From a checkpoint of a small transformer trained on Wikipedia.
Training: a variant of SOAP for these matrices, 367M tokens, 2983 steps.
Each number is 128 + 32 x the weight over its row's rms, rounded and kept within 0 to 255. Layers, rows and columns count from 0. Numbers have three digits each. The size before them is the row's rms in percent of the matrix's.

# k: layer 11 attention key, 192x128, rms 0.301, rows 95-130, columns 0-63
# q: layer 11 attention query, 192x128, rms 0.329, rows 96-131, columns 0-63
# v: layer 11 attention value, 192x128, rms 0.32, rows 64-127, columns 0-63
# o: layer 11 attention output (transposed), 192x128, rms 0.242, rows 64-127, columns 0-63
k95 072:133116155073099135169121143073096127072140100095117102072128090093139145148162072136138110119086161182199144185093179123104124126138109107124104114115083119106086171086098107106123139184116169
q96 092:084194161179084129105108139159167134112185085103093089116116116132138099180122129083144153184203129125165111078109128185123099128137156103151083172096128100136128145153092130113151180082102135
k96 084:118132094160117062143093089143120139132149117078127133118109182151109171133078113159110147121140101084153109108159108161067146119153122142134091127108153098149131116136120115140141164119111142
q97 074:161114133106131109171128090155132069139083130142127090168130065104091099083104176119113078135129142075092157089133046090172136071099152102098122125124134141163087122123166134114144107128178079
k97 067:156144133142087097190143131153123119137056114112128122117114119078108170083051191092126161087140159134169164151127083138119141151096140160114163116135057135156084087161112151118115066129101122
q98 070:138195100098091134159085146077141147086139099143127165145134107131083066121135105097092118155184162132134146093128112102161132058185130130119136114117164159168126152202131136062145104166054114
k98 067:143141185186122205178115093150093121145161129118046131075109151132077128087163085148151155157168153079172110112127138137088100089151089116148118155100103205149105135089182113131132095086133166
q99 084:158121088109149110177177153134147095080113147151145111114120118113109152124148235119130151117057156174137199132146122143116255136146111135128108157129119123148116119108086137181099147125104119
k99 064:137171123139086092151150169105140143133128104176187091134165054155167138165136170129157119166159112159178116117125128130077139168108178118120138148104157139127101075122145119124119168107136097
q100 107:058142157112190129086121127105132114163191098098142155162113146158128127122096112098149158087156157096086135092110141149061149147111117134148150094139167069121126155183156112134193060146133129
k100 082:149106140130190131069104122113144111167129097170120160115138135130157179102104076111129130148125098049065130100114166179136111132180168149143184073131150090149116130170255088138173096133169147
q101 077:132114126165119135125139179162159173087174081113143082128144158112090135132163134098100124118157130132093078143088229121150086183109182025103107100117132124139136058098182134057127087084154081
k101 077:152115138191116114225150100143128120146130165172154153141120122170108077141142126157123127099130095142123135155192178136183064105133114073171056119155172117100181130127148129108093129148132136
q102 085:120118133158133133144123112114132060057158121118065079118083183104125141123130098122116108100172130118076137145070137139126170139150088114177118093134129143191181106139217133118079115095135136
k102 072:132133118124130108139093154125098098167125117197149144155067202148072129146120112149081146098102118120187101158119169083099151090149107144099139139141230138095093122188159157143111127134158119
q103 076:146111117104116122086111116172136107147142104152141153136083182170138180051132119138132126087139166086128055169157149135130147132135136171143172104163072135132137167164255087073163144118166136
k103 063:146152123104222147139171145141119142080082134157108118113067103124084123075087091128151071105149101083142097126140181092132101095139094169110136162137178089106217169061141073102170097123133135
q104 087:110126092105134112147151156100109046113105140088128118160094097055156153150171095134112130115123188135132103152187137087110226176096100089095135128141152173123134140117153124071101106165114138
k104 078:108166102092160122104101118126120140143174091135118075188101150086122157143139053125117103122129158161156085149086193114107122127165130119081146116132174155132157049133109168147094119101114116
q105 082:156186092072096149115152123108113087115137123152183085163133119131117139155124185113107121097152131124134068114139173169156120180118110134085123132153106105147121118139158118088136112082066087
k105 073:175173135098169133172094161166075182107144119137172114175105125136116144158137128120157132120138092103150162144113108069145162088137127125091125109147151115175158090147120099158164171156102118
q106 077:096098105073118127086134145143147089125171109101088074111119147133105126138156139164158185144142118091148117115145144160138094135135184105153119146123176102117105136154160151170151180087123067
k106 068:095114147166101102149156120099120142199155086170123129147105148159104136145073131072151119145109173154147106089147098109123101101100104181189165114129169131132138183146104128107068139138116137
q107 082:078118162149108139091112133107111152114130117097169149162149086109158175158185097083114092064137127145107157072121077144105183109118124107186123182179077113076154181121037132103143160139158158
k107 072:059130137128086145131107091064128141118140090156079101098062101140166153167152156158203118129195108157110088111093110134114100108126133139129158180153137127106136182126093107110146123172182159
q108 073:144140074125081165102112122105063104126095196125118082128125094142101116101122136059113126112125122084094066105081164094098101159195099178068131114121159117078100104138165121115125101129140147
k108 078:168073113170118122085097147121132127085111148171106089118136150128085131080087100107093057074091131104093089153073090086147104140120139153044076149143113125097094067100097082137148151093136165
q109 092:179128128105150152152110137147147127117088158075159176101126125115198135128166119217158131123039155169144172160185127071172127116162141148082138193146103156175131158138066127119176138159131148
k109 081:115160106109156142132085124133150118058121123083127076142140151074143100114134105115127155201097143115186160089138124118099126166158185066137158131097110153128149183113128122168109120158073122
q110 088:113149090118069188120102161106135158117095111083106137124113123121125082145138057117147106126134131060131084170066171075134041114099146091106119132089163124106095094112104102152149124160103164
k110 071:099140112122094101171131114112095125154125152113135170131169141096111174132182114120118097115078188187138118158106193193161094153135098065124175145109108146142169121158083125121120142112125165
q111 104:136136079121163088172172095132136145147127158131128172177108128130197168041129135110094080177046120180176109114109093166079132107124069149114136133158129171111149164135120170154165111145148114
k111 082:136131036156165166146105127152170112190104154154151150161144154140114068091099135107114084171121152133112137127173145162099145122172068075086120111197134172099116134071075137155119147132129180
q112 077:200108143066193106132143153105118095089136132105099133135101173140057117158146180107126095089155106147142100094132164102137142125120151146123154073130123095123131088086115070086149148087127129
k112 079:161128143171115163116091142148130078081122105126176134129123147147126182210107141112128139118100117152142134151190165104152089194140141132137170138090196129158121136130165129057124175158118142
q113 075:140163137138153132111146067095121110154110135159081065164109093188105162126072123157136153146110054127172092123125137050114102092148031164149153182094139134160103184116112067165124167132097169
k113 076:090115097095116099100116142075138074170109122133161094166120101136138122119164112199104101143088084125132130131136103109108146117163112132146102144152171087151117140201177090075157101139123100
q114 075:123138213186089124155110118114115102132194141135103162087156142138137150120131158116075159198146163167118133142091070165145115163183083161129087157138111171118139122138122156099103152105152093
k114 068:104123164148136098192092130071137157152115153164066087087194071131120098118159148128116193116130098107160139157090140151147154125137101139174068205136129122094118092084096093138141098111182150
q115 095:140090130122125120179148072112097166164115129129142186149131066065162181113111142119129107136116147177152166114125064137144165070102099143123151097154115210102138133112071130166095101164151134
k115 085:139123116074150165142133099194123162153121167106115101132135137062140052086137164090112134149155129162172152135155103149099171122087118115078115108153139113109086114104099113200097080132142120
q116 088:144162086156115177119171117137114118082177122112098098067116132032151040214135140113076142141133088139145134127116132142140143133139123128127060148098141074190118107063168116079129172125148141
k116 070:150139159170116072089122112104149163136141127127165103119135165082094150185132075099107137150125136204131066118105133157125104181124158135152075168087105166166161124112152171122164185114125099
q117 083:098131131187121179113123126135144141126145125133116088134074215094104032106127095160131185165133127138124125119118113082103120075118123099147100116059141100219131133126158113153083084138071087
k117 067:109099165091134176159125110137168177103162163117108119153179107128162040130130167126169146173094098142159151167060098167145137049136134162149149085107081130089125101179184133173082163140077099
q118 075:151167123121138188102163127118144125127178067123121124161145120142096153120142117107131061103195148112107127104120111118119180115145153152154176151108171148114204157102143189112150204132129105
k118 071:136224109117203136151109184142126111166189067150138187089137078147148142111126175139172133122117161160119086167130164174127135107113106138142169131148157143128117169170129199141141090186141176
q119 100:124142162169136122082073095122155125143121108126119172099145095070135088125131112163152104131127105085162160107128114096135104040099159191115162114116092170105120108130066092116112134153114135
k119 083:119114096133173116122150147153132115094108085110166096116110149100187122104187141208139147137116130078129141118206126170079165121112135120113055069112139151168144119068136117090123141187181164
q120 106:098147112148115092195140116106135158161113085167178181132132100106107126057114164179118108131133201163159159127143056119109152045128085180176134181137114164104149180150119172135117113120151106
k120 073:132143146148178193154111184199162148130083106107133087087158106159088178127140160143171091161169129126198126111127083125100135136123125127135146120119120161071135108117132125155109119128113083
q121 081:162135136057134142228166099190130129128086125165150099167119165126178125173126151163107121145103133199174147099132133130135129150162081097139126119081077143155117102100152167133126192112124092
k121 067:130152103109169111110144141205139108101107156165109092183148145105128080090070074164116137130114127144177136154183136133074135137078156120151147154117109116123094133085082140163126115100145081
q122 094:094109120157151099134105125122126139150121157108151151097109106131129176139132157101135074146113142130082119076151110132120198104133098187097132094149102147054116134111107136117143100170203155
k122 067:140133132175128113125121185114186134098178109066144099133119105147089201176116081137116149132096192164135073135112123107173102162182157118093181127099135126128177116119164060148167141155142134
q123 073:159100114132129154128133097144101150053093171091104166157106132072118060134117120069107120149099119146070108126138133130103203074098165086115064115146097075128159106126118117094176079162109146
k123 075:127184182121095167087070113113114092137176098100094144159051121137110165190128085112134144114105177174111077097068180148116129102119143093170129162104075195167158113142138112061135164087103111
q124 083:100145155159102162151172217081141133143188128106156185157114114123110128143120125111104118155127159115020147140153101169165171112158116135157065081122133137082153143092146163139128071127126149
k124 075:148125133094126165094144164164194136079136215103125155078147118110153049191090129106108099147131085111099182136157087094107170150135164114195088087095175069121118108133139108125070090142124137
q125 076:186140053150155146163140114173162098137162154180123153103158164137139142098106121160138095118136103161136085129116121113097133100123138131145209135129096167163150124104162189101054138183139104
k125 069:124170121103139111199137154111130103195127097162094087138108102124143182125158147132088126077093133146118068171086166075164104093144096172155150125098123196123086137157156115125140128095119126
q126 084:100136153177128116138163129120125158113132170144148150065168095077126158111184115074129099116146156146122118174128122138210116143092150184158128194145100148093170131146136122079133167134190135
k126 081:143126117124137108173136102154102178149109180107094133120178109082138086131164154109145109089104154150145122102166134119215156169151169116172107188169093118103113100122092135168112187087144149
q127 081:149093167129115143113108121136141092179114150160144143156081066132078124111148090153162101133157095123109090142160130052209140133139149104169217159090118145100112215175210116104123106172119118
k127 074:117086178150125121081083142141107086115159101113136114142162116153065104146127110159118090182109134075115124155147131062142118109125182088114138145109180116122099136145141137054148125123082081
v64 118:132129132142132113121199108169110152179129147089093095157148147109157159077105091213136090138106112119176157139192120130068127125128103150140117117165103102072117093139140066142139164107111161
o64 120:148102121135079158098065154131155150031160112173152178140146131179138134181151143100138130095146121069102151084121151075131094166162169110110134066139148147176133104129182154090128101144118154
v65 117:127123104108105117081165129133153126163162093109116118110124119108189125144132131163134155145078097149185161141072145115055153137137089122094124102165175073097059136132097144160090194170083155
o65 121:142133171206136158143080149116129127138153118140179187131090111118084115192071175102135113116205192104029077114175175099141162153115122128104120071097099140139122097147155117071132064093134158
v66 087:115137113090169098109149112156140187120159090117135126100127117175172152121081194102156107081136133096088096073169119125100142088174089099166123138145072156143076040136124109134181167161127164
o66 092:101122124151127128103106144107122108122100138113131117136093150143095114100165058165131122151096115067132101188130177077160142106090196123116149117113221107107137181145185120130119087153134108
v67 099:120157193155095129067140141117107160161113123101091067141094103172099109129110100108111116145131101076165123177072140166126168138159136140106108118123137151115105221168110202187074124074153142
o67 112:146132066137179130125116136144161100148147120141162116102141138084148163149176161150135128103074116102154068117141112127102126145104109150124097071168128179145125100071160072103111101165087150
v68 088:090143115154120143120177070130125102177156107149108139155181131062184124138129148161165154108132109153092171124121165111110087118114049150083141152135136149154146158165123086093122174167193115
o68 102:177105141064124162158088248142096159090156135120126137110105114182066124106117093110131166126153138101092129164193034153189115155136137086162098094095127109130142123084175161129129165128122180
v69 102:114114176124143135117125047151098124141120148118122082064150136148137159175144160056155098096078170067139120121145067133116150128158092131190136137085059082043134102140113152169140178112116154
o69 111:134138087128125115116103170125112107133159116149098122186069144136103121077099111163111146174144096139117072158117134081127119089142128082086163108161201156192118134124156131123126087106142103
v70 121:174114129139140153130131163049170148107122099122049108155118124134082137085140160076100155155105161142130144162091153149109088190135133127058187117167168146136130153125142163147083158093105085
o70 118:059124169165124117134132110136107152142152172150176152191149143113177127170168127152135090069100132146140161104151051118096181088092121104186058110087119141124149129095123136092106096133150138
v71 109:102104132135149137133105169120142141125129158147127146131123098129054125146086114084131135096160129116070163160049169149164134177081163144078158129152213139116116166148142150125066088151137087
o71 111:136128101121129101136131097084085122112124136102141072135073104114158168077140151092101101121120145165219087115167058152105187124157084165149156137122091132110145172094159153104126178128142159
v72 122:137160151178105124112079077084162133096109141179177109125123152148149114131129179122158112128076042143153149090117154141053137094118118170154125142077138127120139179128102138162145155075148165
o72 123:181131071095119178114164131162099104176149107104075103090149044074123120148117085112126141137139112126106124180122153168143125151111117057145113141134097114148088058146143097111075148105131098
v73 100:125075168112160086162070110124125090121136201107172107139117113111111137115107157160148146091115139141087118134118100132123104138155145158047106128152095100103122120101137049098155130076158148
o73 103:149186126092070161148161120142139163164102096172154178124182135140135104138122118067138121177124188122111208146128121142194164075124137108155148124128144165127124175129111189174156158145106170
v74 077:048158129083095103141072101173114178147132110081123101125105162133135157129095188175113092127127056138087143122171111113121096136101150125114142074158074146103175116091140135164171111124161163
o74 088:147144123090131147104128149147149108081144143151142131134137149171134106116147076083068129173113143114241128159113173167152162148156188108136102178110174132139101147095202131133074147167123130
v75 078:152156155068087193134144162197149143143153113129181091131138117127103139128141106136069085134131103072143128128107113130131152145125169141157094114088118131137144092150156107084212169114069166
o75 089:056118103168106056077120079062169106123129157148094094119167159108126165129132129152130158118123115101154180118160145131112103133139117142129140126115150127111106134133108081144082078133158104
v76 089:137083125056188150073109133137108107120099084144128121119136159120109160145163072120142111137193172096136111114129179177090138129089073079101083130052183152116055121167063159155105134122071136
o76 098:105138115162083133139119105135123137150148151142116158119132121111068122167121188136161123126135082135109149140154087104161195125164133230134162173137080167153175139112139130085128131168171136
v77 091:163168164111108123115091099145119116141091134114156094093149144124098155112131121139114098119114185183212107090208114125048111114154164104125097111128122067093138134117095074122115115136135120
o77 091:163137110194110195147144130142119131113165083176110147133134118116131086155076166057141119174129030127073124105036166111174152144137088134092128111125150094143152096151105137162131123145110125
v78 086:087156068184099117137150066097095156153102161134122081108112142148086128153139133111062081143158149075143114134130078173153135153143128157158190125100124162123109193166166137181156114124084129
o78 099:191132133095111094140153178171147138089104150142087149094130136156118117121111156133130150111084093180183140243160180098126119125176075151132091145102113114083121068091134173064088188115138139
v79 100:173169177170120110153105074128150038061129186147142121115110098101149127132160152115135093109090129132127134097154131132135091050116139146073158136061096141149146104103147138108116146119201087
o79 102:091139145117123144138091131118100158141117120087143093135156153117150143141128108116130197135148159162116158151122090166191136186103158074167119158151110085163167151156121076156186152108083141
v80 105:152131115152098126131068149083130158119115162120110160157096204143135177154106197092087168166130186129114177144097145151126119119134196128092169146182118163202164167133105143130151095071144148
o80 104:108180141100113145145162139113148127144096094211139083143108127139156103090153084124120105084095082133167161142144095158087112091154118124147114117144155103080109109129126115107142136162148102
v81 104:124117127104194124160138123152099112111145117109153154117167155107096133088112151133094085108171210117126091119181070124182132195128138114129106114147138088133162062111149066114164086152141069
o81 115:132134165120088083126129147086132162087075147174129156170078094178130163067151066097107097190134121152157130097105138089114068077156147152089150130135152131081132140154105170145181120150118164
v82 096:136106151147134113108103117136133147131092087130125089142128139129171099107071139184132174154119138197138104082142212101116087121095102121055143138160093111112135128109122087156087148087234145
o82 097:130169127136143209107123156165181122185128166130143142136127122133115086197121062121161116074164112110101160136113090139162155174114138122147114146116169098155171186148131122093158166156085153
v83 090:135121126136122104132135113185125116138117108083139110130150219083158158130108082116138148140126171135129114099154078093140152140109149158192141103129095128008147126120121110115134138140165115
o83 100:156129135095174112101150136111181110117122155171128144129135124188142094173114165097061106140142044129111096084093232146135110126198126105051174117111129084175131135169155125153133100141098138
v84 112:152149141177085086146123067137104074181084127141152140152131144086103134143142137147086154151129168080063156139114063118194068142081154137087132155085070182148139108163176153117183130091181107
o84 110:117108139089157169118185133107144183092075140106086098193145194197166113095133110134155130124102140138146155125122111139112159158181089152108098138191115082130161137082135118137147136131068187
v85 088:175156105123129136094156136202094147120129068149123140094146104094084152153211086117094113104141204080168076125106118130175166160154142134194100121085103139167139142188116147097177102184047147
o85 092:088121117142129114156146126101186098123132186166085103113068170150110129093095147181127110125112106120106135075162141137111144081135086224083168134113186157130114120141104096169138093142158137
v86 087:123142088140112134155069128111141118103104116181206177122127133140116120180136139151137144176138110193122124116114174138174118073131127137123118134132125168146108175156086163136105120112097102
o86 098:138151124122157156070129078166133136184161105105068112120093089092116192096087086123134167057179153146154138117098053172090130120099069178161185179139154087119146153152167122171100137151151147
v87 111:051152135139111138126137109171148095115104068120142106129167085141125125151149102102160105068110131083109067107112105137155157116146068118178074096112114142161079174199155203129123111110170164
o87 114:157116137102153116117118161154144145162147153069110134100086172129126133144102126125190136173093076112171090155130145120109076126096146129126117177161125149138116127108134073130141151173080124
v88 105:177127124058173152102185147083124154162142143082061105111057141183144124094100124095116119119126163121182115175120115107042142172147078128122130115116176117106129130144098130152100136110082124
o88 109:139103148180071094138125075156127082089126137177169217137178128104133139161098146120119094133109088139127140076132116125170149126081132131152112134184070200145150129090157162032096108130153073
v89 073:091107073146127069136151172167142163177142148174156163123104152098118119180113157183130128141134112140160171106088120185129104075109137129132158170188124156114127074153085093139141084174104083
o89 082:142124131158133173087138077079084080078171117140104112121100113132095129091123101082100133124187151122137069154100153080120116183123107166107121101145166115138171129134164129135186165096106145
v90 108:162079124118135091158090164098133109069134102135162117117105117197103092123071146151104127094153135185144080115103123141122080134075093141162149102126149155133153079130138107125074144059195163
o90 116:162161077141123127064131108156104133209101151133085089127132085076140128062120065054167167120096123101117138117100124112175125091108128100148131166120146113108116125132109106095133104183115123
v91 087:177173143130081115136121071088171113093130082186161110167140093130163145116194154116127167135099120153124128144088132118142118146158119121104142089075135158157191142137158186104151120122118147
o91 095:112109090098135143167150157122159152140111186119081153024116143119113102108149111112091134126123141103082164167151114184146133088152094149133090154105115168138083128145110074144107130119166133
v92 080:112027140192098079176099140157097078143096181112133120107162093130143126191180103128134095141136140107122182152095152137135182103085122122053145127135078159132107111111103170114110068164165130
o92 093:122221123076140161133125124085120123161107103172177113169083154117119121094065203153101140096142177141158140114169087085123084125148101192147173121153146111140091173136115139175160080120106105
v93 118:160169127077132118103207127123131114107146138141123122143066173141163093127154176133131118131155124098191127116199057107122114144193130153183087149045106146128146091152108117184145144080186156
o93 121:165102092129113118143101061167139126132115133155114126104194127143144100081149087102143106122088098069120116120114196177122065117091187107064128088138152151134135110106150098094116108159134109
v94 089:160170160172166095143140085091134146106098110132161085135141137154128061114162163143109110127140111113116120163087076161154110157090167123076131156088139174118125146119139155173135104116193122
o94 103:097114092087161185103138116127101100155121168113096121134137140157206155121173063115126144154099125177107076134149176149096145196138113106174121144161092125159138164160163137123122146134108140
v95 093:191130152110088098112114057107106080161163170168093148137087124104145137143192123145094190127107091163118174112058095143155155100068122109095189092165106105148100140130185169113095171137153135
o95 100:143119151179165148193161173127121180142113092128148149137172129138133127120083155110110125135127201164145130125189113126128194185140148117128067149129107154109132143100067097162095077105128083
v96 108:111135130096165110131068203091166150135132129065147136185151129100150102053100139138128100139174124185085123153170173109082130152060188158079115120139155115144190113080085075130106024067138094
o96 117:093148121075099118117146070116076134115132096152148102141105120185148098139152113109102106121126123063183152091089127155138118100175122121169151166125126174114036147146150138119158103190165182
v97 088:108078123079139083117117129140135112112117152140145106113097123138120110127099104104139147143104159125109097080158155208128113104084110134144126187088074135146106129132094101070176064123192188
o97 100:143181101118104125148158140099102069133072128156096123148149104094085105140106132079173109153100075082160124115112057074139145123122176139117135139129105107119153079130061123164112146147085088
v98 093:110109107178090115138121113111170160124134130124113126149116142104128151083082123122112158160052174133137120118163110114096096089121151119110090237097081135137109186092087148115149076100115072
o98 100:107107118079112099133171118142142096164122113110096104130097133126064160120071164164135080122155137094153183135085099146118151157162083124159159088099118132126107124178149111194090202120078142
v99 101:149104168116186068106098150213072107125103170168107094166142080164096192171141081139124147128141121070105137124122082141118193121226118110158125105092129150130130103118092173102147155168061147
o99 113:173104069175141182178167124055178134132127140123132129106121154122097083067167143125125099164114124162143101156171136071111128083107142187080164121184186146159143159104160131178123103127193118
v100 076:107158101094102101140083071130139116117164120182216146105100081111137100139176097169073109195159101173132161108179163158124114158115154131154171063093093113128124124169153152128175110168111142
o100 080:175104098192168144146167146085077144117158124138073123099139084172110152152093179122108138096120164092143129183105151116192172135174113139102078158097126139069120099132114102140134141071142150
v101 092:111123126044081101120146182135091117127155144140138120137128121161133126135146106160114127110098056166196090115185157139089167089157136136160131124112062157185149102105144144109146126155098167
o101 102:130136152180153129128090100116190132108180106139108145107160112117106177119122188129130142121154143091173149124107117126165109191079160149142146133120198142088125106138092076209028108147173101
v102 112:128149128144139110138173125189143151158132103147087128160155160110166081149089114102172129110142117150156099131117073116094161159138158138165158116134138170098083133231106163172119149191066131
o102 116:102117127138135125086142089108092088103159101143115173105099159149104119069184131158111106135125117138098089148093177054102116164087124107133141157100147104140110130054235089044147132071135143
v103 083:133112073121110077100164122170126152121122099120128083071118128124134088181121123146078136124151107112151160072152147123070107140194096136141166139103112107117126087129138122195127160123195168
o103 089:184131108195131173088122145143175133132146152155139105161171086215110139117153128115189110108130128077153119170180161088167156151100164089111125097115171114136137150144114139131087120127118131
v104 097:167231158117118167107116124107168111091087146144138125162147105121115124058156131203131108110125062189132127128104091080106066203120119151152103082106235128163168155136141133125095150094097099
o104 110:101029139136140141091092110138122123142141127074086132128149144157184123149156102108141151123069148134100159094100110191051144087116091126143094136128087120113099095131170130124132075110107142
v105 112:110126142113176105138132123143093089105113170121130098096142098157095113169186136041135158123106186065095122105113117124159120116188167113097151158091099138185119185106111184138130102089111114
o105 109:138089073155146102182164151121154137113117126126158135129088152105123125093117173153114101130051152204187100180193087140152160101114137131149132065164108153115128118112131051183088137144113144
v106 085:144082141105142183109084151129129134103110093185125142130118057154202111132136091201127112148090090159168132190173131136070102197104133093154112126073145149141111111151108087141087111148131162
o106 093:124122111160128148134102152124090122158136160118109126146166114135144150063127169101175166091141130090069103078096142087207107065154130176146143144154114169124086172130178143136089120089138161
v107 100:133151152193107124104152073205077123150119113129121100080191107120116174156113138100151117040090126042096127076096099110136126110190133138136156120140145126148133102138150175118157162132175162
o107 102:159105154103100143156163165105193125086116183067143102094069179132097104163154111151130140195113125180124125140199163108188162138099156085098101190134181081141088102125120117130115133118103138
v108 104:128096110138127142133174168131152173158106069116116137116138110160153118150065099103143139125145139120114135149064118111075163168103106113136137136133189153112101122159126127135109105165205168
o108 102:132117119141103122093180090156121091123135164135138096125081135165079097085142102129113112108106115129175075088188136136104124128118100108170159155140109147145139149076146180078084155119086101
v109 115:124113113105102103140151147199110077132098114139142129128129166138141134146114103125171110085164113097169115100126091108113155151114113100203122137035137143107118109171109193156124143156115163
o109 109:138106153183132128063107093121093130156167134135100142128140178128100133077136140135151142190153114135154106134099161109120121147159151153074224172195104160178141113101199113093133135163112135
v110 101:096133118078111100146178137092115130098132158107148154150131084108157146162137121069136100066161119096055071111086093100116167113124124162100123155132133141141106135084178094175126156103094084
o110 118:102097116091173052104129131128140134172126098106101136100108131179106135109085161119107104155093148118131112152151164165181086116146115105166168036160134142067127146139122110129092089146093125
v111 086:142142086093117110116146148081157122139125104132101102208120137128111069086078189155127148106151101101110131108107115069159083163151115107081149135097115138156166082049159158147157145075167100
o111 089:125079116145157146112169122170119164132129178059125130125121132133153127126191082092099052161113155125145174154149099176150118197103141160129096113162140158083097138116162096146090114134139141
v112 081:109135134096081114110144138080148083140158106131131222124079150047137077128116113117102147119189093193136141159116136175167102091075160145099150151156114153108145139120166125156090169176136128
o112 089:149163126128197130136130097133079142092160089143129094130135141170144157119125189115138109121132154076138088083110100186112157182163130165100101061118120087094179146112098126122144117093116155
v113 108:132155159152115126114153106144087146185120141173151145112159109085074147154213150177135164154128103116120176150103146082124122141137146096116124118100146158170097119149119171147150099137136165
o113 108:138090099087129176175138135108122110075139111084077093142048113104123091140092158138129115130110182177118075142158127139117205163121089204091103152097100110098130134104104125147090150111158108
v114 093:112066141124129151102127144091180214141171096118040091144092152124126112101121149152171113169101101145170164122131129108094113247102138133125106149072170121127112172122056125119105150140119136
o114 114:163128113141136140154122122177091086140131150196166163153136144140166169104108155138136144135171139107100185108147105159113190092168136137130156096092114174144111133090250184105113140135146148
v115 112:128131124113160139131126100094136120136142122159134151133176126081162077122146109211119133142123066178084147123158210106159056130042095107040097135117155120136113117105117099114112122126176074
o115 115:110081165118127162098102186110120126128089134110144139134126051170139163135096122106131158078169173092108141096120034160130162158154140145150115112115071084125093139156140108095119123122099204
v116 097:157103144099142154144108164070126111095104121188132134090184116112097137162175106130088164112133127132100088140149154152154113123149109065155108131080116141195133112151156132083140101151184142
o116 103:114151129181187137133132168133177103121162166126089103134140110157177144112117188151166181130120077112137147122090063129133133078079116183138110156173154114108144133138053124178125115133122068
v117 117:143166078091129091140143133075084085126120143150131142170110165119100102118156108164076137134186149120120139172139099157178130175135142135151075113062122130095138165100120115128144114116123064
o117 120:163091100155141108129129152159169188107147092112132182140163085187187201109148170102130107109138135147148110128097145150072070131126135155083155136219082165071160100163102161161044157130166206
v118 105:100143111127121098152115136108104092143138114123146102145129134113108064087124098170118144148194119191115123153123120121130160125054160189107105098159187153137204141120154091069119119134142113
o118 107:193120134068153131137106078137157150123133167126120175133180141169192150149135179069118170114163129191153182088126116193137141168139085133160132171103108122092101159108127159154079130155183166
v119 102:187093116100140123109114148123182107157116145150176145123100140084121145135133121086127162105129190135099117134070103179177185153097134159119128148161112056094076161168101080122092075142132087
o119 101:094208121178138111149132104112078139096144140136129194084150120166130173114132105143134086133193081146147120066171162115124132140127112153134177167144140148120193125136103171129191156169126154
v120 108:098091165100181173139115175100159159143111140109121133137135109167165138086078131103155147104156135139137062124084167138097189133121114171166156104178102122152107132166107103086098154076119219
o120 107:110165113155103073111091137154118073161122096141159134134081115126141121172146109127146126109110067112121111089159068093159108054104166166151145146178164187099115121135087119057160119159147101
v121 086:096093109117107098099161146105096119084156105147070108174063137118129135131134101127185128188165114118093108137086142128078178155127167139099100158110086168132089186160098174122158101126145127
o121 092:136108150073133128169158115129135126176124097155129160129141120086121119146168157091080107119121159132156102138142116150152121123130136112116157099095100176116150131051131062105104132127104110
v122 093:165123169133129149097117145230115087098135129193147118156138129194133146172188154137168099122086176124159154117126141097142061128162092123159099093100109126073124144215117143105168126156190169
o122 108:153139161158080165153105131084125159100138124154137127102112125036107064096079134114124143143110120149161148136134107152121130069097165117088141155145145138200133125079106107119098130089081107
v123 082:114111184129153136140131137080125088139124166116081097190152113150115145112119136123173159144152088160131119136108160122088192129115089127038129128176160115072195116041143133147037199099124111
o123 091:132123126130122140158109131159142170205157133108194159166165138101129087173149151104081135133127163146100101149116075133108121166128133123135081104093128150165108129109109144094135056144190153
v124 099:173123150074122077097139132144092094144145139139092114147099134159191151163093135108136160159139077183146185127165179133101145199184086161132135092129152101071128123123143049147117155150172149
o124 115:111127091177146179113115134091168143077106076143169143139148115128127128131143133115128142104167155086106104155070085141127131111099187028131124182158149163115165178088119198121115131079134124
v125 105:118104093095151166119143166111091134114135090147157142143150119123123057106093071189125101173157108138078107248156093088169103162091114098090070141110206129094118106107147118146117089150125077
o125 105:120098167128090121093096131134134158106082166101093158128150061134148214092187176154137128132169164141127109087083137156119132129161124161158162157122041146094115186155116170078119150117124143
v126 120:125097115055131121146168112131092137125133126162122151169090126151158125167129091170173100157157045124154136131134109114118157116141137129146091126061140146127071080098104133115158146188068176
o126 111:106105118145087129132147070164124103141104073116132134131173151115070113090140155114110151120135217131083122113130156128101116138108137138133171137133102147093109111118142141106092088069155099
v127 093:078177116121092118120175177123161093107124131137074176104112089109137077141192122150109072064165069128182104123153107113128144082152143162205118098125114146086152137149218105127118173180156135
o127 105:114091176104155087122092094151116136122146102117158085110157156137179140083127127086117161158142146139135062117075158173105053151110160088109123105109148091177135110086035136099133113064087092
q128 098:095116113146103157180117190154095144095126147092107114130173145124131111105164177102150084100110138081149169140135085079166160141139114158178121072115128148173167110100141200107139146145163097
k128 102:119120095160106180131113065150156178123114127161159094153203184136147072069142145101141134101108145097108149154146157103148140084055135148119095080148098102139170150129127170126146116135179126
q129 113:137113136172113080159114080127137132112109142092103121084214128131131163143072083114155116146118101111154148249109192090177104133167142099110151108166100169105131088142087107120134138078110107
k129 096:098143142121088122132078098129129085085156180075112107161135142068158123126156184164152164172083070129210150163154153144154137129106141051141132111150050090115109119129088152134169105144115096
q130 121:126145130130135076102134138106108087099105123110141114172104101128129128113142143074072106167182164164155109101128140113131115095139113075162108178139049083122179131093130121145181145150119141
k130 111:161075112090134116145171120056143185106085154112125078144112122203179175086136141126098124124126129190138119128093122139120138149142121066122123138173106070088143132159138152143121222156127153
q131 090:077179160142145096104133135071106181123099115169163100156097132244185132153148139124104121184094103119134127081151108136128140102157125120103140203158091120170163158134115118095153148169116157